Weights of a small GPT-style language model, trained from scratch on English Wikipedia.
Size: 8 layers, width 96, 3 heads of 32, 2.23M parameters.
Architecture: untied embeddings, shifted keys, value embeddings.
Training: a variant of Muon for these matrices, 127M tokens.
Each number is 50 + 10 x the weight over its row's rms, rounded and kept within 0 to 99. Layers, rows and columns count from 0. The size before them is the row's rms in percent of the matrix's.

# layer 5 MLP gate, 256x96, rms 0.185, rows 3-25, columns 48-95
096:71 60 63 60 49 48 41 53 39 55 62 49 40 53 71 40 44 52 41 49 52 49 49 69 41 45 59 46 53 54 30 65 53 35 62 45 52 43 35 47 49 63 47 59 51 56 49 43
092:38 51 46 53 54 43 44 51 37 40 66 55 26 57 55 56 51 67 44 67 36 42 48 49 32 59 45 54 55 46 35 43 51 41 38 41 47 66 56 52 39 51 47 51 40 28 39 41
094:42 64 48 64 50 55 60 67 48 58 34 61 47 46 65 55 65 42 56 54 39 45 56 65 62 30 59 59 58 56 49 65 53 47 47 48 58 41 74 59 53 47 52 52 49 57 50 44
095:39 50 48 45 58 61 56 54 47 48 55 41 42 50 70 53 46 48 55 56 58 59 44 45 58 57 42 58 31 52 50 37 58 64 57 66 58 63 42 49 40 55 46 46 52 54 31 50
113:81 57 27 37 52 53 37 49 77 51 40 49 41 67 48 51 46 45 60 36 50 44 56 44 63 51 58 54 60 49 64 59 52 44 45 43 54 54 55 40 37 43 40 59 42 41 44 63
089:48 51 52 58 60 47 58 42 50 71 53 51 43 27 54 48 63 64 65 43 34 59 66 48 54 53 48 57 56 45 36 31 67 54 50 49 59 56 60 42 59 69 45 39 43 55 43 44
099:57 65 37 53 38 47 64 45 65 43 41 43 59 37 47 49 57 63 41 26 41 38 60 44 42 50 44 62 48 37 55 44 58 57 43 61 44 59 64 52 49 64 49 70 47 55 40 54
096:64 49 54 48 55 51 47 54 55 80 51 43 38 35 65 47 61 57 61 43 53 60 42 72 68 48 38 47 45 58 53 57 31 29 68 45 57 49 49 67 39 44 58 48 54 54 49 48
081:42 59 53 45 48 62 53 48 51 67 35 52 60 38 42 35 65 36 58 55 36 61 48 46 63 50 46 52 55 61 53 64 61 58 58 57 68 47 68 55 54 44 37 62 51 66 37 60
090:44 68 51 57 46 56 43 35 68 61 52 59 51 71 53 65 40 57 52 49 52 44 47 49 50 51 42 45 54 57 69 50 72 55 51 47 33 52 44 47 28 41 54 52 29 58 49 67
103:59 52 50 53 43 52 46 44 51 57 60 57 48 45 40 46 29 73 53 44 74 56 40 60 42 47 42 49 60 40 34 45 56 54 28 52 42 37 55 47 58 72 64 50 45 47 68 37
099:43 43 50 55 59 48 52 45 54 66 42 46 49 46 40 41 59 56 65 60 66 47 31 51 37 56 32 54 63 50 64 43 59 54 34 62 52 60 47 61 43 52 36 54 57 48 60 29
109:47 43 46 50 41 42 52 69 46 74 47 55 49 42 68 50 49 54 58 62 47 41 54 46 61 61 40 47 54 58 40 48 51 37 66 46 44 68 44 51 55 43 61 39 59 51 39 53
099:26 39 48 67 44 47 54 62 54 61 45 63 47 58 44 60 49 41 47 48 33 35 47 51 42 64 56 56 46 61 41 58 45 55 33 52 51 42 58 42 48 54 53 45 51 50 46 46
101:50 51 40 37 36 49 36 60 63 58 62 36 31 52 62 49 30 59 50 49 50 32 66 63 42 59 37 43 45 59 56 38 64 63 61 31 33 78 52 70 61 62 50 50 49 48 52 50
106:41 39 58 45 51 51 44 60 33 62 41 55 60 61 38 48 44 36 56 48 42 42 52 68 63 54 53 65 57 39 65 45 47 51 55 40 47 41 54 56 47 45 43 48 74 65 60 46
103:44 53 50 57 36 62 53 64 58 45 53 63 36 40 68 59 29 51 57 57 62 55 53 28 60 64 54 63 62 58 48 58 42 35 41 49 56 46 49 59 49 60 40 50 28 54 50 48
101:50 48 46 42 45 29 56 46 37 47 35 55 46 52 33 66 59 51 56 41 61 56 38 60 41 42 55 42 35 73 46 62 65 52 48 68 42 40 32 64 57 55 69 45 49 39 68 49
107:55 49 65 36 37 40 43 47 38 48 55 58 52 50 55 62 54 49 48 53 47 42 41 39 55 45 58 57 36 59 54 55 52 62 54 44 55 54 59 51 75 38 42 63 72 60 52 61
116:40 52 47 48 64 36 51 60 56 30 83 56 31 35 56 63 46 58 53 58 53 62 44 41 60 56 64 64 53 40 72 51 63 55 56 48 57 39 56 66 45 47 43 44 49 41 62 54
102:55 48 30 45 56 39 60 44 43 42 49 50 73 35 45 55 64 37 41 46 48 53 47 36 58 55 62 47 61 51 41 45 47 50 55 48 62 49 62 47 54 54 36 23 44 37 53 58
111:56 51 29 47 42 50 54 42 50 42 40 67 47 58 53 50 51 43 40 46 55 58 39 44 34 45 50 37 53 57 58 36 38 61 58 39 36 45 39 47 47 31 48 52 53 58 66 55
097:44 45 50 42 62 65 60 48 53 36 39 56 54 47 50 53 41 50 47 60 41 66 29 57 44 63 54 49 42 68 55 29 38 53 55 44 45 77 63 53 47 49 48 54 27 60 44 63
# layer 5 MLP up, 256x96, rms 0.2, rows 3-25, columns 48-95
102:70 40 61 55 70 40 51 49 72 55 39 49 48 57 47 35 46 37 41 64 56 54 43 42 52 33 43 49 55 62 52 54 49 56 58 33 45 59 44 40 48 53 42 33 71 41 51 75
093:63 55 58 54 33 38 51 48 48 56 56 55 45 50 50 48 36 61 63 56 38 40 68 46 49 44 45 34 48 71 60 42 55 57 40 47 65 32 43 25 54 32 50 59 29 47 63 52
108:59 64 58 59 39 55 46 43 60 52 75 42 47 46 51 44 42 46 24 45 61 41 57 54 68 49 39 37 53 63 61 61 48 46 37 45 59 53 69 52 52 56 54 68 59 54 73 49
093:59 37 30 47 61 65 52 52 48 58 51 59 43 43 59 48 58 47 45 53 51 49 63 37 55 54 53 46 48 64 59 50 52 46 50 65 53 40 42 55 63 31 76 45 57 31 47 52
113:55 41 55 46 50 44 42 35 54 43 51 68 42 44 47 62 39 55 52 33 34 63 60 67 58 40 41 63 48 45 50 38 50 43 51 50 42 31 29 38 66 44 34 52 60 54 54 34
097:60 49 36 34 51 49 59 62 46 40 47 48 35 40 37 63 42 43 46 62 58 56 49 39 50 35 55 40 53 46 37 55 52 53 47 44 53 46 67 47 42 65 34 34 44 57 50 63
100:49 78 40 50 67 47 63 52 43 67 47 59 50 61 43 39 38 52 70 66 66 45 52 48 57 63 47 55 51 55 39 53 43 29 45 55 58 45 45 55 42 67 63 54 55 48 27 46
093:44 50 51 46 47 53 57 53 66 47 54 66 58 73 54 43 58 45 63 41 28 55 61 45 16 55 51 39 40 35 55 39 37 29 48 51 50 52 56 45 44 49 49 49 38 20 47 62
093:79 35 48 60 41 50 49 36 55 47 68 47 40 54 53 55 62 50 44 57 48 49 25 39 43 41 48 58 58 53 42 49 51 49 70 61 34 54 47 50 59 57 27 68 60 52 52 44
086:19 48 45 57 65 63 46 59 36 39 50 66 63 36 33 45 71 40 41 36 43 36 54 48 42 50 52 40 42 53 42 52 55 68 54 46 37 50 62 39 43 60 42 50 48 49 55 50
090:53 48 50 43 67 50 35 70 54 42 55 63 49 46 35 61 43 57 69 46 62 42 45 58 56 45 43 43 73 45 41 49 42 46 61 60 62 49 55 25 54 51 67 54 62 45 52 30
095:53 20 50 40 59 49 51 49 47 52 67 34 66 72 47 37 64 30 66 40 53 68 52 55 46 54 67 58 42 49 51 42 58 53 57 57 41 57 53 45 44 47 54 60 51 63 49 41
107:38 51 52 32 55 60 59 34 29 52 57 41 52 56 54 33 43 65 55 46 53 67 51 44 19 46 67 59 60 61 68 51 63 39 40 49 47 39 43 56 40 57 37 54 47 43 59 66
099:49 48 39 47 68 48 39 34 50 52 72 66 66 43 44 35 39 60 53 44 59 38 49 58 37 53 54 54 52 45 54 45 46 50 49 38 51 51 60 58 48 49 52 51 45 44 46 63
099:57 51 39 46 62 77 44 41 46 42 67 49 51 59 56 35 62 52 32 55 39 59 59 51 61 28 44 54 39 38 82 52 60 56 54 49 45 37 51 40 42 48 45 45 49 68 44 43
105:50 47 51 53 53 66 50 58 40 47 45 52 42 56 30 44 45 47 68 42 39 28 68 57 29 44 53 46 48 53 61 55 55 37 44 58 53 51 46 48 56 34 52 43 42 29 58 21
105:47 63 49 33 42 63 44 44 36 26 40 51 54 51 33 58 34 62 48 43 52 51 53 53 47 32 48 43 38 50 44 50 45 47 40 59 44 51 71 43 37 52 33 36 47 33 56 36
107:37 54 46 53 50 64 63 42 51 43 48 55 51 46 58 58 63 56 29 44 32 46 39 40 52 62 52 54 49 59 62 53 56 41 37 34 48 47 50 50 72 54 37 55 54 58 67 45
101:41 41 67 35 47 34 32 69 41 63 51 67 52 40 64 55 44 43 51 45 60 37 46 33 70 54 62 45 37 48 36 46 37 53 36 59 53 69 44 57 49 40 64 52 58 56 52 64
108:42 54 48 44 56 65 67 35 57 32 39 58 49 56 43 44 39 64 43 68 55 53 61 43 48 67 45 44 48 36 50 44 54 44 74 48 57 60 42 50 70 56 71 44 53 45 51 49
095:56 25 50 56 43 66 46 55 51 77 37 56 40 50 73 52 38 65 58 68 52 49 53 28 42 59 48 49 61 43 42 53 56 48 59 49 50 42 50 45 53 37 63 47 60 38 42 48
104:54 34 56 60 45 35 44 50 73 51 53 61 53 36 62 64 56 57 47 61 33 50 42 49 37 61 54 59 63 59 46 53 35 48 64 52 46 50 42 64 78 49 51 47 46 50 62 55
091:62 44 58 49 48 39 53 47 44 61 51 36 37 37 69 37 52 50 70 49 61 60 53 56 50 42 54 41 53 40 52 51 43 46 57 26 42 46 33 34 37 54 57 60 36 47 45 45
# layer 5 MLP down (transposed), 256x96, rms 0.118, rows 3-24, columns 48-95
103:51 73 48 61 61 51 31 66 43 51 55 37 57 40 53 62 53 55 60 49 57 42 51 51 42 51 44 38 60 50 43 44 57 53 46 38 58 62 47 60 54 55 35 46 55 47 53 35
091:40 45 46 36 72 48 66 50 49 56 56 42 55 37 55 37 43 52 45 53 46 52 48 58 35 46 44 56 40 45 70 65 66 58 46 46 57 51 36 53 53 40 41 42 40 37 51 56
102:66 52 69 48 60 54 43 56 44 47 55 40 33 51 50 50 47 52 64 48 65 32 42 50 58 41 63 44 52 52 59 37 57 66 56 57 34 66 41 46 41 46 36 53 46 52 50 41
092:61 46 48 64 56 45 39 64 45 59 35 60 58 52 65 73 43 52 44 55 55 58 47 43 57 70 33 59 45 50 54 58 41 45 58 39 53 58 48 49 34 53 50 59 37 45 65 38
106:45 41 50 62 68 39 28 40 50 52 34 37 30 47 38 48 40 43 54 44 66 66 62 60 66 65 28 55 39 48 54 55 57 44 35 47 37 47 50 50 47 47 67 57 51 41 63 54
092:43 57 57 40 33 31 37 41 44 53 37 73 27 50 50 39 31 61 51 49 41 62 52 51 64 69 63 53 57 44 60 36 57 45 56 52 45 53 44 45 40 39 50 60 53 43 53 55
101:40 50 55 53 44 45 53 49 35 48 60 57 57 56 49 46 54 63 46 38 39 58 71 56 57 48 50 38 42 47 57 44 46 27 46 41 66 56 42 37 43 38 62 45 55 34 46 42
096:55 37 57 45 55 46 39 40 35 42 52 44 51 60 40 57 48 44 38 52 32 59 53 65 54 51 46 50 61 37 50 47 30 62 44 48 63 42 54 44 61 63 51 33 46 44 68 62
095:38 45 47 66 69 48 31 45 48 51 53 61 57 41 37 61 43 58 53 45 49 56 60 41 47 47 48 42 44 59 41 40 65 62 40 48 48 57 48 38 54 43 42 42 61 59 45 45
089:57 32 39 47 59 53 35 51 48 50 55 47 55 39 64 38 75 32 42 55 49 46 57 35 46 40 47 64 48 59 40 57 43 40 50 31 20 42 60 57 46 33 55 44 57 47 48 62
093:48 53 53 45 46 50 44 42 37 44 56 54 48 61 46 50 45 43 47 37 38 57 54 29 54 57 67 47 51 42 59 38 63 58 41 44 62 53 39 56 49 60 40 63 47 59 50 73
095:49 51 46 47 34 48 41 35 28 60 42 62 60 50 49 36 45 36 60 60 70 53 55 47 28 58 38 66 48 59 50 54 45 50 53 49 51 66 47 39 48 50 42 37 68 53 55 32
101:37 43 53 48 44 48 34 33 45 49 47 49 50 61 43 61 57 36 55 56 36 70 42 45 52 53 37 48 52 44 53 33 51 52 41 41 63 56 37 42 39 43 51 44 59 61 76 49
103:48 38 62 51 60 49 36 47 52 53 52 52 57 54 40 49 42 46 48 35 54 40 43 29 52 49 29 58 51 41 63 61 66 28 60 41 66 38 62 53 51 46 47 41 54 49 58 40
097:44 46 51 56 44 31 50 37 76 59 56 62 57 54 51 51 40 44 39 42 45 40 47 52 27 52 51 50 51 58 44 47 60 39 47 39 24 54 63 55 52 64 46 51 45 56 56 47
102:58 53 56 47 51 28 44 59 58 58 40 56 43 69 41 46 51 43 25 55 49 52 60 62 70 54 47 44 46 41 46 46 50 38 70 58 42 51 47 43 52 43 47 32 59 57 56 54
103:37 38 43 57 71 41 61 60 48 44 66 54 54 58 58 48 64 66 50 47 48 63 49 52 50 51 66 54 66 61 55 56 50 56 36 47 50 60 48 33 59 58 35 43 52 36 45 55
106:59 45 52 51 45 49 58 51 38 48 55 63 52 60 33 46 42 61 49 27 63 49 49 42 53 44 68 52 34 27 52 58 50 30 68 57 64 36 40 61 61 66 36 45 43 38 58 36
098:65 57 56 52 53 32 54 37 32 48 42 58 50 41 61 44 61 37 36 37 50 45 44 33 32 54 38 48 45 56 37 39 58 51 75 31 34 41 64 50 64 63 53 38 36 50 52 35
111:52 60 47 50 48 40 50 54 57 56 52 67 41 61 56 55 62 64 55 33 60 56 42 30 37 33 52 50 60 58 35 55 48 58 61 61 37 39 54 45 50 49 45 58 57 36 26 57
101:51 49 53 49 39 58 47 56 59 55 46 44 47 39 32 37 70 37 52 48 44 62 52 52 46 55 38 47 35 64 35 52 41 41 56 54 32 34 37 49 46 66 56 62 65 47 49 43
094:60 50 53 49 47 41 51 31 55 59 69 33 50 43 42 50 48 75 74 50 58 49 38 47 36 51 45 53 49 34 60 50 49 56 40 60 56 47 78 47 61 58 61 43 50 49 67 65